{
  "n_kv_head": 1,
  "head_dim": 64,
  "vocab_size": 8192,
  "norm": "rmsnorm",
  "positions": "rope",
  "attn_scale": 0.141,
  "tie_embeddings": false,
  "beta1": 0.9,
  "final_lr_fraction": 0.0,
  "dataset": "wikipedia_en"
}
Each number is 50 + 15 x the weight over the matrix's rms, rounded and kept within 0 to 99. Layers, rows and columns count from 0.

# layer 3 MLP up, 1024x256, rms 0.0776, rows 926-980, columns 128-191
97 56 41 30 52 61 55 50 34 61 90 99 86 58 58 31 71 50 52 60 56 27 52 58 57 44 43 54 42 43 44 53 56 63 42 47 77 57 48 44 58 56 32 26 58 65 18 61 55 31 21 65 37 92 57 45 89 49 63 46 28 66 53 21
24 29 56 48 45 42 49 60 52 65 76 66 62 74 51 43 46 73 58 57 44 41 47 62 62 55 36 68 34 59 78 48 49 31 68 51 62 40 50 51 47 43 48 85 56 28 63 31 39 31 78 34 36 28 54 57 78 42 64 53 36 44 53 48
54 53 34 48 73 54 57 50 40 75 81 53 75 42 36 12 56 48 78 99 11 53 38 64 57 33 56 39 52 50 32 40 56 40 48 43 60 56 53 31 60 62 49 54 66 47 32 48 50 39 59 42 59 49 49 60 68 28 70 58 71 65 68 38
45 38 46 45 52 52 30 40 52 61 47 70 66 54 71 47 39 30 42 57 54 34 52 72 52 54 19 39 49 56 35 50 42 33 35 44 76 47 56 49 57 77 69 24 64 34 54 57 48 51 36 68 27 62 60 54 59 71 56 22 45 45 41 19
42 52 43 74 43 64 37 65 64 42 44 67 59 42 62 47 53 38 51 59 60 41 55 33 51 59 45 35 52 68 59 39 44 78 42 38 86 54 46 37 66 46 62 38 37 37 33 68 44 68 61 25 72 50 45 58 45 41 35 27 35 40 61 53
89 39 67 25 71 38 59 52 47 27 68 53 56 64 64 39 62 56 46 51 25 41 49 41 54 30 22 47 62 41 58 57 35 63 61 44 55 86 40 50 27 44 42 23 40 33 30 40 45 48 35 61 56 55 51 44 40 55 31 49 45 50 59 62
60 55 48 55 40 51 60 52 42 63 41 48 36 40 34 52 53 58 48 51 51 59 29 27 61 60 42 41 48 73 23 46 57 63 49 50 53 48 44 40 35 44 82 57 70 46 25 51 32 67 16 42 43 38 23 51 27 41 47 70 59 54 63 58
64 45 72 61 56 29 58 51 47 72 67 53 30 50 22 46 57 61 28 60 57 57 28 49 52 29 40 74 55 73 39 61 81 42 48 57 55 50 55 57 45 59 52 53 81 29 52 40 35 74 52 35 60 51 47 54 47 51 46 48 83 59 65 43
61 26 60 67 43 46 46 66 38 49 58 55 64 57 18 50 60 56 59 52 50 25 47 60 38 42 25 42 65 60 25 62 52 48 51 36 54 76 33 66 48 53 55 40 54 51 48 69 27 33 44 41 53 77 43 57 38 66 43 64 51 45 68 63
59 53 87 73 60 47 57 48 51 30 40 60 51 63 56 32 49 66 44 69 24 52 63 73 38 35 45 52 46 55 69 61 69 46 39 28 42 38 64 43 36 44 35 85 55 56 46 54 45 71 67 35 67 36 17 39 71 52 41 66 31 58 75 49
54 03 47 39 61 50 30 64 71 36 49 55 64 46 70 21 83 99 56 78 46 49 51 68 56 19 30 63 77 67 62 21 70 21 45 25 71 60 37 41 35 38 63 31 83 77 43 71 47 38 39 59 08 60 31 43 30 53 75 48 60 50 42 21
25 42 56 38 59 62 59 53 45 40 77 55 56 54 65 39 60 65 59 57 55 34 49 65 68 79 54 38 84 46 61 35 48 60 50 36 68 68 46 30 39 25 61 51 37 53 60 64 52 74 57 71 56 34 21 45 29 40 46 33 60 52 67 56
65 48 69 49 61 48 67 71 85 29 38 72 41 43 50 28 48 47 47 63 42 19 14 56 70 46 69 56 60 51 48 40 74 51 46 52 34 79 41 62 50 45 67 59 57 63 28 51 41 66 46 40 31 39 63 65 60 84 56 83 56 47 66 39
61 36 58 38 68 39 27 49 59 34 41 54 36 61 41 27 54 50 41 70 22 21 56 40 90 52 51 39 31 47 47 48 56 32 41 49 33 23 50 49 44 55 48 76 54 38 38 62 25 80 64 44 64 55 52 60 47 68 27 67 28 55 75 32
34 36 86 60 51 25 45 70 49 29 41 44 66 48 53 46 41 46 70 51 54 45 37 31 40 51 47 39 41 44 41 62 54 62 38 26 54 63 69 22 52 48 41 44 42 35 58 46 57 25 75 54 63 38 55 42 41 63 46 47 62 52 53 45
69 46 53 62 68 19 44 30 54 62 53 50 43 82 47 52 66 65 52 50 34 23 42 44 58 43 21 54 74 45 57 42 72 51 56 54 62 78 54 22 55 67 45 53 32 50 47 85 41 58 36 46 67 72 67 63 55 79 45 45 55 46 80 62
66 49 75 41 41 70 40 47 31 33 54 79 53 54 68 41 73 32 24 59 48 51 52 41 49 37 57 35 52 63 62 28 44 60 43 53 56 44 81 52 44 68 58 55 48 63 39 64 42 64 36 56 54 45 39 42 66 44 36 42 48 51 69 64
54 41 28 44 71 55 61 73 51 35 56 56 74 28 52 42 45 48 48 57 35 48 47 26 63 67 25 31 55 47 22 36 47 59 65 31 49 53 37 28 20 46 33 24 73 42 43 46 41 26 53 29 47 36 68 53 36 80 38 45 67 54 53 40
60 53 54 61 75 60 50 39 38 55 36 52 59 54 47 65 39 25 71 46 44 41 54 45 79 40 38 65 77 43 45 52 56 62 55 29 56 49 29 64 43 60 54 45 71 47 46 51 42 61 56 45 40 57 46 56 47 53 27 50 53 72 42 27
67 52 54 50 44 45 46 55 46 42 52 50 68 62 51 48 43 60 60 43 12 42 52 54 67 40 59 37 57 45 45 38 56 81 50 36 58 33 66 67 54 47 19 31 42 50 63 90 38 67 58 52 41 40 52 79 53 53 72 27 49 77 59 31
63 16 47 55 46 76 20 50 60 20 83 56 44 33 17 22 68 74 53 81 46 61 73 84 73 38 17 49 50 65 56 32 61 57 68 57 52 77 74 19 38 48 52 68 51 30 24 55 47 66 58 45 76 30 64 52 69 46 43 74 54 70 44 42
29 55 29 85 80 55 48 47 47 56 67 65 57 63 60 30 43 55 45 58 52 74 56 63 67 21 56 48 66 72 74 47 55 62 43 61 51 35 76 51 41 49 40 38 48 42 31 62 14 56 51 56 78 74 65 45 59 68 57 06 61 39 41 37
61 07 59 30 60 52 48 50 47 52 62 58 43 65 34 44 46 50 45 50 54 49 46 61 46 80 29 34 52 59 28 55 68 44 31 34 43 47 46 60 51 51 64 51 40 55 67 59 45 63 52 43 37 34 32 35 65 68 38 53 67 50 78 60
78 69 62 80 59 43 42 66 56 40 58 68 61 41 52 33 39 39 38 65 40 47 44 58 47 45 43 69 59 53 72 47 71 68 50 59 37 86 67 69 71 55 61 46 58 11 74 48 36 77 52 76 55 56 35 47 31 76 25 32 53 50 64 55
42 08 70 34 44 47 45 44 45 43 65 42 61 48 42 39 50 72 82 64 47 58 46 39 50 51 21 43 31 60 51 59 80 61 42 40 41 41 12 61 51 46 50 57 53 45 67 36 34 63 77 50 31 36 44 50 64 56 40 22 54 59 45 57
40 35 47 61 50 33 57 41 49 44 73 88 41 47 33 28 89 67 56 72 52 50 48 65 42 55 56 34 64 46 32 51 64 53 40 39 64 52 43 48 66 71 64 52 63 56 19 64 28 55 43 39 43 62 60 47 39 63 45 44 46 47 41 56
39 51 22 40 54 38 47 55 49 37 31 50 52 47 26 40 55 44 68 55 44 40 39 61 50 34 39 36 56 58 22 38 41 48 44 63 64 68 33 28 45 45 54 36 64 21 47 37 39 54 45 54 64 47 64 43 55 53 25 37 51 50 55 65
53 52 61 67 47 50 65 51 49 29 50 77 62 47 42 31 47 78 49 87 41 67 44 60 70 51 49 37 49 47 35 42 21 56 78 34 57 60 52 11 40 46 69 19 40 55 47 62 46 50 30 41 43 64 60 62 38 64 62 63 61 36 54 45
59 61 39 53 44 40 45 55 59 45 51 53 43 54 44 44 51 45 38 71 31 52 46 44 60 56 38 60 67 58 37 42 34 45 44 41 49 65 37 36 29 56 42 38 43 48 35 43 48 54 43 51 72 52 27 43 39 50 25 50 44 43 35 49
44 28 67 36 51 41 39 23 40 29 68 53 61 49 21 44 52 39 84 54 43 48 23 45 55 86 42 35 45 31 44 58 49 80 33 49 83 64 42 56 44 25 38 54 61 48 69 33 39 60 65 40 50 60 22 91 68 74 46 70 27 80 73 66
53 50 33 70 59 53 54 82 36 40 29 53 50 64 53 24 47 36 57 85 11 30 69 36 64 67 19 48 79 50 48 54 61 38 37 44 39 41 44 52 42 65 67 55 58 37 26 54 48 29 53 30 52 75 53 54 66 58 46 44 77 47 68 60
46 45 48 62 40 43 39 48 30 57 41 40 68 45 56 62 40 55 64 40 54 30 59 59 41 41 35 72 51 48 49 60 34 70 70 40 51 65 43 26 55 77 66 51 74 46 56 66 33 20 42 41 61 55 38 55 63 52 61 45 61 46 52 38
60 48 66 36 49 43 59 83 35 25 62 73 99 46 49 17 71 56 53 66 46 43 49 56 42 46 37 43 58 50 48 17 39 77 37 48 22 66 45 66 45 76 43 45 91 55 43 47 60 62 32 58 45 60 43 52 42 49 49 40 69 54 51 40
70 31 35 72 47 35 54 30 37 65 60 65 44 62 63 40 70 58 44 69 50 61 57 46 64 30 30 46 41 95 80 43 73 27 49 31 57 54 66 43 55 60 21 43 49 37 30 39 33 36 75 33 47 32 43 59 79 51 47 47 53 50 43 25
52 23 46 72 58 46 42 55 52 34 39 55 53 68 27 29 72 49 56 79 01 29 66 76 64 46 52 64 65 51 42 57 61 64 38 19 69 74 75 42 43 62 31 54 59 56 50 65 52 54 26 64 60 37 48 31 75 64 40 38 35 74 81 26
68 44 28 54 99 51 36 46 47 78 29 70 74 79 44 54 41 57 36 60 34 40 51 56 68 55 00 52 73 67 56 40 26 51 30 48 55 63 21 69 45 52 30 45 65 45 29 52 41 50 39 59 07 46 52 42 49 45 27 56 23 72 50 34
55 42 60 38 50 66 34 48 58 69 51 40 58 41 41 43 59 40 68 47 54 41 36 53 57 64 50 73 51 30 61 36 52 47 35 63 40 66 60 22 47 34 46 56 52 28 62 38 51 57 56 51 64 33 33 44 38 71 45 46 74 70 55 57
56 56 34 65 88 29 36 59 42 25 37 69 48 44 80 32 41 64 46 86 51 39 62 55 98 38 52 57 58 61 43 55 55 55 47 47 44 64 49 49 37 37 67 48 54 09 22 55 50 40 64 29 55 48 58 40 51 45 72 60 81 75 89 13
57 51 18 25 43 57 40 74 62 19 50 73 50 79 47 34 80 37 39 51 46 51 80 58 43 45 49 36 48 41 17 64 43 53 43 49 62 38 70 24 31 76 59 33 51 25 55 45 05 52 22 73 55 57 59 65 41 55 74 32 56 76 49 58
43 61 61 61 56 14 50 53 55 59 63 70 89 76 50 36 63 65 65 74 24 36 45 47 32 47 42 32 48 90 38 63 85 36 57 58 69 57 69 57 49 51 39 34 33 45 47 97 53 60 45 63 45 46 41 57 41 48 54 16 29 70 21 70
53 48 50 33 49 49 62 74 43 43 53 58 55 62 43 25 53 35 46 69 32 55 53 56 64 56 50 39 47 58 43 17 46 46 50 37 50 69 21 56 53 49 51 41 56 44 63 53 68 43 70 33 42 60 54 58 30 50 36 45 58 40 27 60
62 38 41 70 56 40 48 53 40 31 46 58 53 52 41 54 55 56 66 44 10 69 66 52 38 44 74 40 81 80 50 40 49 49 34 37 53 68 34 56 70 67 49 57 44 48 48 58 49 46 71 79 73 51 47 71 58 47 61 58 68 35 46 29
45 42 47 59 66 08 40 42 36 55 53 68 81 50 28 50 62 63 37 57 27 52 39 63 49 45 62 65 57 62 25 59 54 53 41 44 66 49 38 32 38 41 75 23 33 35 48 74 31 36 33 41 43 46 55 55 49 60 51 61 56 64 64 52
50 46 17 56 60 55 35 45 54 61 63 52 57 46 50 57 49 52 68 47 63 61 51 39 63 39 51 35 61 38 44 33 72 49 37 23 48 41 70 54 60 40 17 28 54 48 43 66 33 50 57 42 56 69 21 51 78 48 62 39 36 53 75 42
34 66 51 56 46 20 55 55 37 52 36 76 85 48 42 19 56 62 69 79 53 55 61 45 68 57 34 67 68 61 59 33 35 58 60 43 58 68 46 25 29 52 43 42 71 58 36 46 61 58 51 59 51 45 38 36 55 40 31 40 55 40 46 49
66 61 66 46 14 65 61 68 60 44 89 51 46 36 66 45 50 59 50 42 16 27 47 36 33 32 59 52 34 75 38 61 43 59 41 38 47 65 55 36 34 61 51 37 52 38 47 56 16 47 35 24 41 73 38 47 54 54 53 42 23 38 61 30
47 63 44 40 60 50 56 43 48 22 56 70 54 55 67 19 51 40 54 74 30 77 41 46 73 43 42 65 51 79 49 22 29 43 60 52 30 51 15 47 59 40 73 45 71 36 39 62 35 66 38 37 46 78 67 41 77 54 42 45 54 56 52 63
53 25 44 49 82 16 61 33 31 64 56 67 45 55 15 40 59 49 53 83 04 46 32 40 41 18 53 60 66 55 52 66 51 49 33 34 51 55 68 29 56 50 24 30 56 36 46 71 45 56 34 43 42 80 56 56 72 37 71 58 66 57 64 42
59 20 43 47 47 37 47 71 59 42 51 74 46 98 47 40 44 66 46 52 34 47 39 33 64 34 13 50 61 61 38 33 44 71 44 47 48 48 55 50 75 63 52 55 49 22 50 58 39 45 32 54 68 55 44 59 66 62 54 23 43 89 58 44
60 23 62 26 27 32 36 69 37 13 53 72 57 45 41 22 64 60 80 78 65 70 96 46 61 21 34 54 47 34 61 58 42 49 34 44 34 61 73 42 45 68 57 39 58 65 70 45 46 40 35 57 46 45 47 63 72 45 70 54 42 40 73 34
45 43 50 53 62 73 68 74 60 69 63 41 42 50 47 40 58 38 34 69 45 40 69 47 67 55 51 63 72 47 69 52 46 39 44 56 51 49 27 20 22 72 71 44 61 22 32 74 49 41 46 52 29 64 67 47 52 69 65 34 73 62 99 55
54 62 47 55 72 50 51 65 46 53 41 64 61 48 51 28 49 52 52 75 32 41 47 37 70 51 42 35 51 68 34 48 23 47 33 42 37 46 51 48 47 38 84 33 27 48 38 59 48 57 44 19 65 69 30 48 46 27 68 70 57 48 73 55
51 45 47 51 37 31 56 49 58 65 62 52 56 50 69 26 56 51 54 65 53 51 55 23 46 68 33 57 98 65 34 52 51 77 63 20 79 56 33 35 49 31 62 01 46 43 40 55 47 39 59 67 69 54 27 44 58 19 43 33 57 57 58 36
69 31 43 52 55 26 41 60 18 33 40 60 50 60 68 38 60 57 53 83 54 49 67 55 38 58 40 35 31 35 51 73 69 30 14 39 35 68 38 49 36 47 57 39 37 57 39 65 14 51 49 45 26 75 36 65 67 48 61 59 37 42 75 46
63 43 41 30 65 57 47 67 47 56 64 76 51 49 51 33 46 76 43 55 55 36 42 42 41 34 33 51 67 65 56 22 58 50 55 63 32 99 47 49 49 49 70 40 42 31 44 62 26 77 48 50 52 57 10 51 81 33 33 41 56 41 68 55
# layer 3 MLP down (transposed), 1024x256, rms 0.0704, rows 926-979, columns 128-191
53 30 37 68 43 42 69 57 81 58 54 39 61 57 79 27 59 42 25 49 60 33 47 52 67 47 64 66 33 80 75 58 45 25 52 74 22 40 40 45 84 40 41 23 51 56 79 43 45 47 67 74 35 64 62 39 67 44 18 22 56 35 52 50
19 46 48 67 49 51 56 40 53 47 39 53 44 49 40 78 43 39 53 40 12 71 65 44 50 48 42 44 66 22 44 28 52 61 52 65 45 52 44 54 49 66 53 30 63 57 35 46 57 61 52 46 29 45 51 44 38 71 57 58 51 52 54 63
41 38 41 45 51 72 59 56 42 76 52 25 45 49 39 45 28 33 47 56 25 45 48 55 38 44 52 45 35 60 46 41 54 48 32 71 45 67 42 61 78 35 50 45 15 39 45 61 61 52 59 18 59 47 87 76 60 54 43 66 57 31 38 62
68 42 51 45 37 67 66 49 50 58 37 46 34 38 46 72 35 30 61 31 49 60 59 64 31 53 57 52 44 54 60 37 64 49 34 52 29 46 40 52 55 62 49 34 58 64 60 54 64 69 61 58 61 42 46 49 69 44 29 50 74 63 55 50
42 61 53 44 78 37 43 49 42 74 51 49 50 30 37 59 55 31 70 63 33 71 38 34 45 41 29 74 42 67 59 41 22 61 46 49 14 56 40 55 17 52 49 48 82 41 62 57 72 65 53 51 59 57 39 46 37 41 44 47 42 87 62 24
64 47 27 38 71 51 60 54 49 35 59 73 42 46 33 37 70 37 43 64 33 46 53 73 44 43 82 55 69 69 52 64 79 22 58 62 14 42 75 78 54 61 68 58 27 43 64 60 62 28 57 47 68 46 60 42 58 48 67 67 47 50 58 67
27 71 69 50 42 35 42 47 63 34 32 79 46 69 54 56 68 36 61 63 44 40 74 54 55 30 66 35 88 41 25 18 48 48 50 39 37 59 76 70 66 85 41 65 41 30 38 37 68 54 30 66 57 34 50 22 46 61 67 58 49 42 61 28
47 50 61 53 51 63 40 37 89 41 24 61 43 64 32 10 48 35 54 77 54 84 73 36 48 41 68 38 33 56 29 44 59 44 53 50 43 35 78 52 52 51 51 68 59 43 38 55 44 51 69 82 42 38 48 46 44 29 24 40 56 56 27 60
58 63 48 52 35 71 56 64 47 66 24 19 66 54 67 71 36 32 60 39 65 50 28 57 45 31 38 53 51 35 59 35 25 41 63 68 56 58 57 51 22 75 72 45 58 64 59 50 54 46 66 58 52 35 57 24 54 61 48 79 80 66 58 51
53 50 52 41 48 40 72 66 55 47 55 31 50 21 68 69 27 56 46 49 47 72 46 57 39 23 50 42 56 44 18 63 38 71 20 51 28 33 62 67 56 66 36 57 72 47 55 53 42 47 54 61 50 36 48 34 62 39 50 50 37 81 34 55
43 50 44 60 69 49 49 33 59 52 38 49 63 49 60 53 46 42 23 55 48 93 32 39 72 34 77 64 53 65 13 63 95 26 45 68 65 68 47 57 66 68 64 41 77 31 36 73 64 36 66 51 69 57 19 16 41 64 59 50 30 63 34 54
70 13 33 41 36 60 12 46 48 53 60 37 71 46 60 54 60 41 18 37 57 61 86 44 64 32 64 52 49 36 38 53 54 40 35 49 45 26 47 39 52 57 07 65 27 43 33 58 42 40 17 55 36 66 74 36 16 37 46 45 29 33 70 57
58 47 23 32 53 64 56 36 62 52 40 62 53 58 58 65 48 69 56 48 61 61 39 68 27 34 32 66 77 16 38 43 51 48 24 52 61 48 45 22 40 47 39 54 59 43 35 57 55 43 70 56 50 28 64 50 54 70 38 44 63 73 55 25
64 56 45 50 33 33 17 63 54 43 51 48 44 48 51 46 61 59 38 41 34 44 34 56 57 58 37 52 77 60 46 56 65 42 62 46 47 64 52 50 57 43 67 21 60 71 47 59 54 51 38 46 58 44 42 84 56 41 38 00 57 48 42 52
70 43 59 60 47 60 54 60 44 46 28 56 50 37 55 51 45 46 39 43 54 71 56 58 89 69 41 61 44 52 53 34 34 74 04 54 54 55 44 56 61 63 63 48 47 57 27 56 55 40 40 45 76 35 42 38 29 34 70 65 24 48 58 71
49 76 53 42 79 65 33 57 80 95 68 28 56 47 41 55 77 82 70 46 72 33 21 35 66 55 50 51 67 37 43 66 27 36 30 89 57 54 72 39 48 65 57 31 32 51 72 62 52 52 51 73 43 68 63 61 36 48 29 54 68 40 47 51
63 30 40 58 52 40 68 32 50 61 62 24 74 56 41 44 64 49 27 33 53 55 35 48 38 50 71 53 63 44 58 57 48 29 66 41 41 60 49 17 47 55 41 39 37 67 62 43 49 53 55 63 42 34 32 46 38 55 29 57 27 41 34 47
54 63 61 50 68 45 81 21 36 52 34 60 37 44 80 47 41 69 45 47 32 74 37 31 58 61 60 55 58 37 52 84 45 50 31 28 42 51 59 23 40 36 39 53 50 55 27 48 48 50 49 75 26 70 58 35 73 53 41 48 52 19 33 41
39 39 52 55 45 47 42 41 22 45 56 60 61 60 60 92 62 36 26 34 48 68 63 46 40 58 37 56 40 30 76 52 56 49 31 51 40 61 71 49 31 40 35 61 32 54 62 50 49 49 49 64 47 42 14 62 61 49 54 36 61 39 40 48
62 54 45 29 59 63 47 26 49 57 61 20 61 35 79 76 50 60 41 52 37 51 45 62 45 45 55 59 40 53 77 73 57 22 31 66 54 63 56 46 45 56 38 14 42 58 22 09 44 71 31 62 43 53 54 54 28 68 49 36 25 67 72 70
51 60 70 62 56 49 53 78 80 87 37 27 70 45 54 50 56 45 56 48 81 48 45 62 54 64 42 35 69 51 60 36 40 32 74 51 55 76 48 00 55 64 15 11 22 67 66 39 69 32 65 59 44 37 40 28 35 32 53 42 62 47 38 42
59 38 53 59 91 52 37 43 53 74 46 85 46 46 33 20 54 23 71 54 48 23 48 63 51 16 35 34 42 62 67 32 00 26 70 66 46 66 44 55 42 52 58 60 41 47 27 34 33 49 36 60 59 03 40 55 48 79 33 48 40 87 98 51
68 75 59 23 61 68 56 57 53 52 44 37 51 52 71 36 41 36 63 53 36 56 34 63 77 42 47 35 50 51 56 76 19 70 63 35 77 56 46 45 87 50 43 42 70 47 38 46 52 50 78 46 50 47 74 59 40 40 52 39 50 57 38 51
47 37 70 31 51 42 47 66 66 50 49 67 36 42 82 44 32 52 45 57 52 60 32 80 16 51 25 45 64 32 67 16 71 47 65 51 66 66 48 53 61 38 63 12 45 59 43 48 59 38 53 73 70 59 65 33 45 78 43 34 72 31 66 44
36 71 45 46 52 37 69 41 51 54 44 49 39 36 49 52 57 24 51 32 18 42 62 53 53 51 63 43 50 54 42 60 39 68 32 64 51 26 44 63 69 79 21 46 65 43 47 49 55 57 59 50 59 56 41 37 38 52 34 45 49 29 53 85
77 24 34 65 39 60 37 67 44 54 71 33 53 46 50 71 42 45 23 18 54 17 17 46 62 48 44 81 59 43 34 28 60 44 54 67 50 45 44 40 47 39 58 59 46 18 75 48 61 35 44 44 35 57 59 31 62 50 35 53 38 37 55 54
60 44 71 48 47 67 53 44 59 68 84 55 46 63 68 83 67 40 53 44 67 48 45 63 39 48 48 71 39 40 73 41 46 41 47 19 45 52 65 47 45 77 42 41 45 65 52 69 21 74 20 70 41 38 44 32 71 38 46 49 70 67 39 43
74 47 48 49 45 56 68 23 46 38 69 47 11 34 50 41 84 37 43 81 84 98 51 57 57 73 82 52 58 47 42 67 54 41 23 56 39 49 38 64 60 23 55 38 54 58 71 74 43 32 46 61 60 39 07 52 60 23 51 49 28 45 29 61
50 54 49 50 64 39 45 42 28 47 43 38 37 81 54 32 80 13 49 61 70 65 55 45 49 55 32 60 40 46 54 43 65 45 81 54 66 21 40 41 69 76 15 54 39 41 51 71 67 49 34 52 51 44 20 33 45 46 54 17 51 37 37 41
32 28 56 35 71 44 65 64 24 64 58 57 49 43 66 30 83 50 61 73 17 50 59 51 86 87 59 23 39 32 49 51 56 55 62 91 44 56 38 87 85 42 37 07 44 69 79 55 54 43 48 35 42 55 71 36 70 65 36 52 72 02 46 60
78 46 76 65 34 49 39 35 56 42 48 59 69 42 57 27 67 68 26 41 28 64 47 45 64 54 66 78 50 41 61 65 35 65 36 70 48 42 62 37 42 36 23 33 55 78 52 65 52 48 60 74 32 55 35 66 48 56 57 53 32 44 48 41
63 28 31 34 50 59 61 62 52 72 53 15 31 67 44 80 55 53 56 30 71 47 64 53 47 67 57 56 38 59 60 58 27 39 50 68 45 49 66 39 45 45 37 75 51 51 41 43 54 45 41 65 47 45 49 52 61 59 54 52 66 52 55 53
45 30 32 63 50 64 46 53 59 48 55 84 64 40 56 30 45 56 24 28 44 87 40 52 66 19 70 52 51 81 16 62 53 63 38 41 49 35 41 55 34 43 64 34 57 49 50 68 61 45 49 48 42 45 67 32 53 75 64 35 54 33 65 57
48 36 36 62 43 26 68 48 36 69 59 72 56 40 38 70 73 62 76 61 46 45 61 50 49 67 66 40 67 47 34 52 52 48 45 72 62 57 50 52 57 49 36 49 45 51 82 61 42 74 46 37 22 55 45 64 74 42 29 50 69 74 48 49
78 37 20 34 49 89 43 76 10 36 40 54 26 60 68 55 63 64 77 40 62 62 50 51 56 63 71 38 31 27 54 44 40 48 34 39 47 58 44 32 68 49 63 36 56 38 41 52 64 34 60 50 63 45 08 20 57 63 38 51 57 41 50 52
55 41 58 55 51 59 44 36 19 48 53 48 47 51 41 81 55 16 34 56 47 45 32 52 51 62 50 62 43 53 31 75 72 77 68 39 31 79 60 71 61 36 65 49 36 73 33 49 56 40 49 49 53 39 34 80 51 53 33 22 63 55 38 57
70 55 73 41 53 38 66 34 56 61 35 43 72 58 78 50 47 68 59 37 66 49 72 32 75 54 62 55 68 39 60 47 52 32 38 47 48 55 46 41 33 36 44 40 58 53 19 68 51 54 36 69 48 47 49 63 38 62 37 35 52 49 58 25
90 48 39 49 51 66 41 25 48 79 69 73 06 42 51 55 46 61 62 59 52 69 58 79 71 41 50 50 27 46 49 72 68 42 59 67 27 47 41 36 46 70 43 70 47 66 56 53 62 21 54 20 38 50 31 46 64 92 11 58 42 73 43 58
63 47 55 80 33 43 54 38 35 73 55 63 81 65 57 52 26 91 57 38 61 64 41 42 58 53 61 34 59 59 73 40 71 24 29 55 44 63 44 72 36 38 50 44 80 67 51 41 70 35 38 23 48 32 40 44 57 46 18 46 58 48 65 70
55 77 31 68 57 36 38 61 43 25 46 43 38 72 27 46 36 51 47 45 44 47 81 31 47 58 37 73 51 54 66 72 36 51 25 22 33 48 54 62 53 53 38 85 35 33 68 17 77 77 75 56 42 70 61 46 36 39 30 23 81 47 40 59
45 26 63 80 52 64 45 67 56 63 39 61 52 48 57 55 84 56 58 45 81 33 85 38 58 48 34 53 41 42 75 56 54 62 76 21 51 52 48 57 43 58 45 54 49 72 44 38 38 55 54 35 50 25 51 50 51 58 75 76 51 58 47 57
40 55 72 49 58 45 57 65 56 22 47 62 46 26 50 67 40 76 50 40 47 72 42 52 47 50 31 42 47 39 53 79 71 49 55 38 55 37 50 58 22 34 65 63 30 34 69 47 54 51 45 50 43 36 25 56 41 45 51 44 67 61 65 61
41 38 46 49 56 72 50 64 45 46 43 66 25 50 62 77 34 53 53 45 47 35 44 51 64 51 43 70 61 40 40 41 51 54 38 63 59 40 57 45 64 65 47 65 22 55 28 65 49 45 51 26 75 43 64 33 60 60 29 37 56 51 27 66
46 42 81 50 54 49 48 48 55 36 31 39 60 73 53 74 55 21 28 40 48 51 43 55 48 30 25 54 53 55 51 62 33 40 46 55 52 72 47 57 63 71 63 42 41 37 52 43 58 21 47 73 62 39 57 52 44 41 57 41 51 44 57 19
31 56 59 46 51 72 56 43 81 52 62 79 25 46 55 44 53 33 49 36 72 41 59 49 27 50 67 54 60 64 39 53 58 54 26 55 89 45 54 48 60 47 43 84 44 37 73 68 61 69 47 61 63 66 30 45 62 52 52 40 60 67 43 44
71 63 78 44 55 60 29 19 50 57 72 46 55 53 60 59 37 49 51 47 34 47 42 34 51 48 31 38 38 30 43 70 66 81 61 67 50 50 41 54 41 37 55 53 59 61 65 62 55 54 66 50 40 74 40 53 49 63 43 52 35 70 63 55
63 49 58 36 60 50 46 32 47 34 66 82 45 63 43 17 59 70 21 74 47 23 32 61 70 54 51 53 47 45 70 34 64 66 36 54 72 56 51 46 28 49 23 57 41 53 53 67 41 37 46 57 76 29 43 46 53 60 57 27 55 50 39 39
70 63 40 47 55 61 48 38 50 20 52 47 71 78 59 63 45 55 54 29 65 69 51 49 81 60 79 56 51 51 75 63 43 52 59 40 95 57 64 28 70 38 59 37 60 53 73 79 62 06 63 41 77 39 60 09 34 70 45 59 51 45 61 67
44 39 73 38 56 45 11 18 58 44 50 58 59 40 64 70 43 51 45 40 21 56 56 32 40 58 38 60 49 74 38 68 32 43 50 65 43 70 78 22 44 59 63 46 32 63 66 34 50 25 59 44 71 41 40 73 24 45 64 44 61 54 65 67
53 30 63 68 56 27 47 64 62 60 43 50 67 34 74 50 29 54 35 41 55 51 66 52 54 65 38 16 51 81 96 51 23 61 38 31 15 35 55 38 45 50 40 81 42 58 53 49 52 35 47 39 64 58 55 41 77 60 57 48 53 35 51 72
29 55 47 66 56 68 41 38 56 38 59 35 55 31 75 61 65 73 33 23 39 26 33 54 86 47 12 51 44 50 59 48 40 44 44 62 51 60 27 37 49 61 54 67 59 56 31 43 30 49 69 47 31 44 30 38 56 39 41 45 53 59 33 46
60 44 55 77 64 66 43 63 38 57 34 45 27 52 58 66 63 51 43 24 48 65 38 66 22 52 67 18 54 45 75 47 32 56 38 31 66 62 38 52 70 80 41 65 74 61 56 49 57 55 59 31 77 74 43 53 60 64 40 40 54 45 60 52
59 54 79 60 40 57 50 62 33 72 63 47 47 38 80 53 40 26 43 43 54 46 43 68 77 67 40 71 51 45 52 54 57 26 62 60 43 30 45 43 18 76 32 30 47 57 53 30 50 46 42 51 41 37 45 13 37 32 40 44 51 24 28 45
59 41 63 60 54 48 41 54 34 54 31 27 43 44 45 61 60 66 22 39 53 58 30 70 68 26 46 59 54 28 31 52 32 49 59 48 30 23 53 52 54 29 65 81 42 68 38 59 59 55 53 46 37 57 42 22 61 63 26 59 38 47 56 61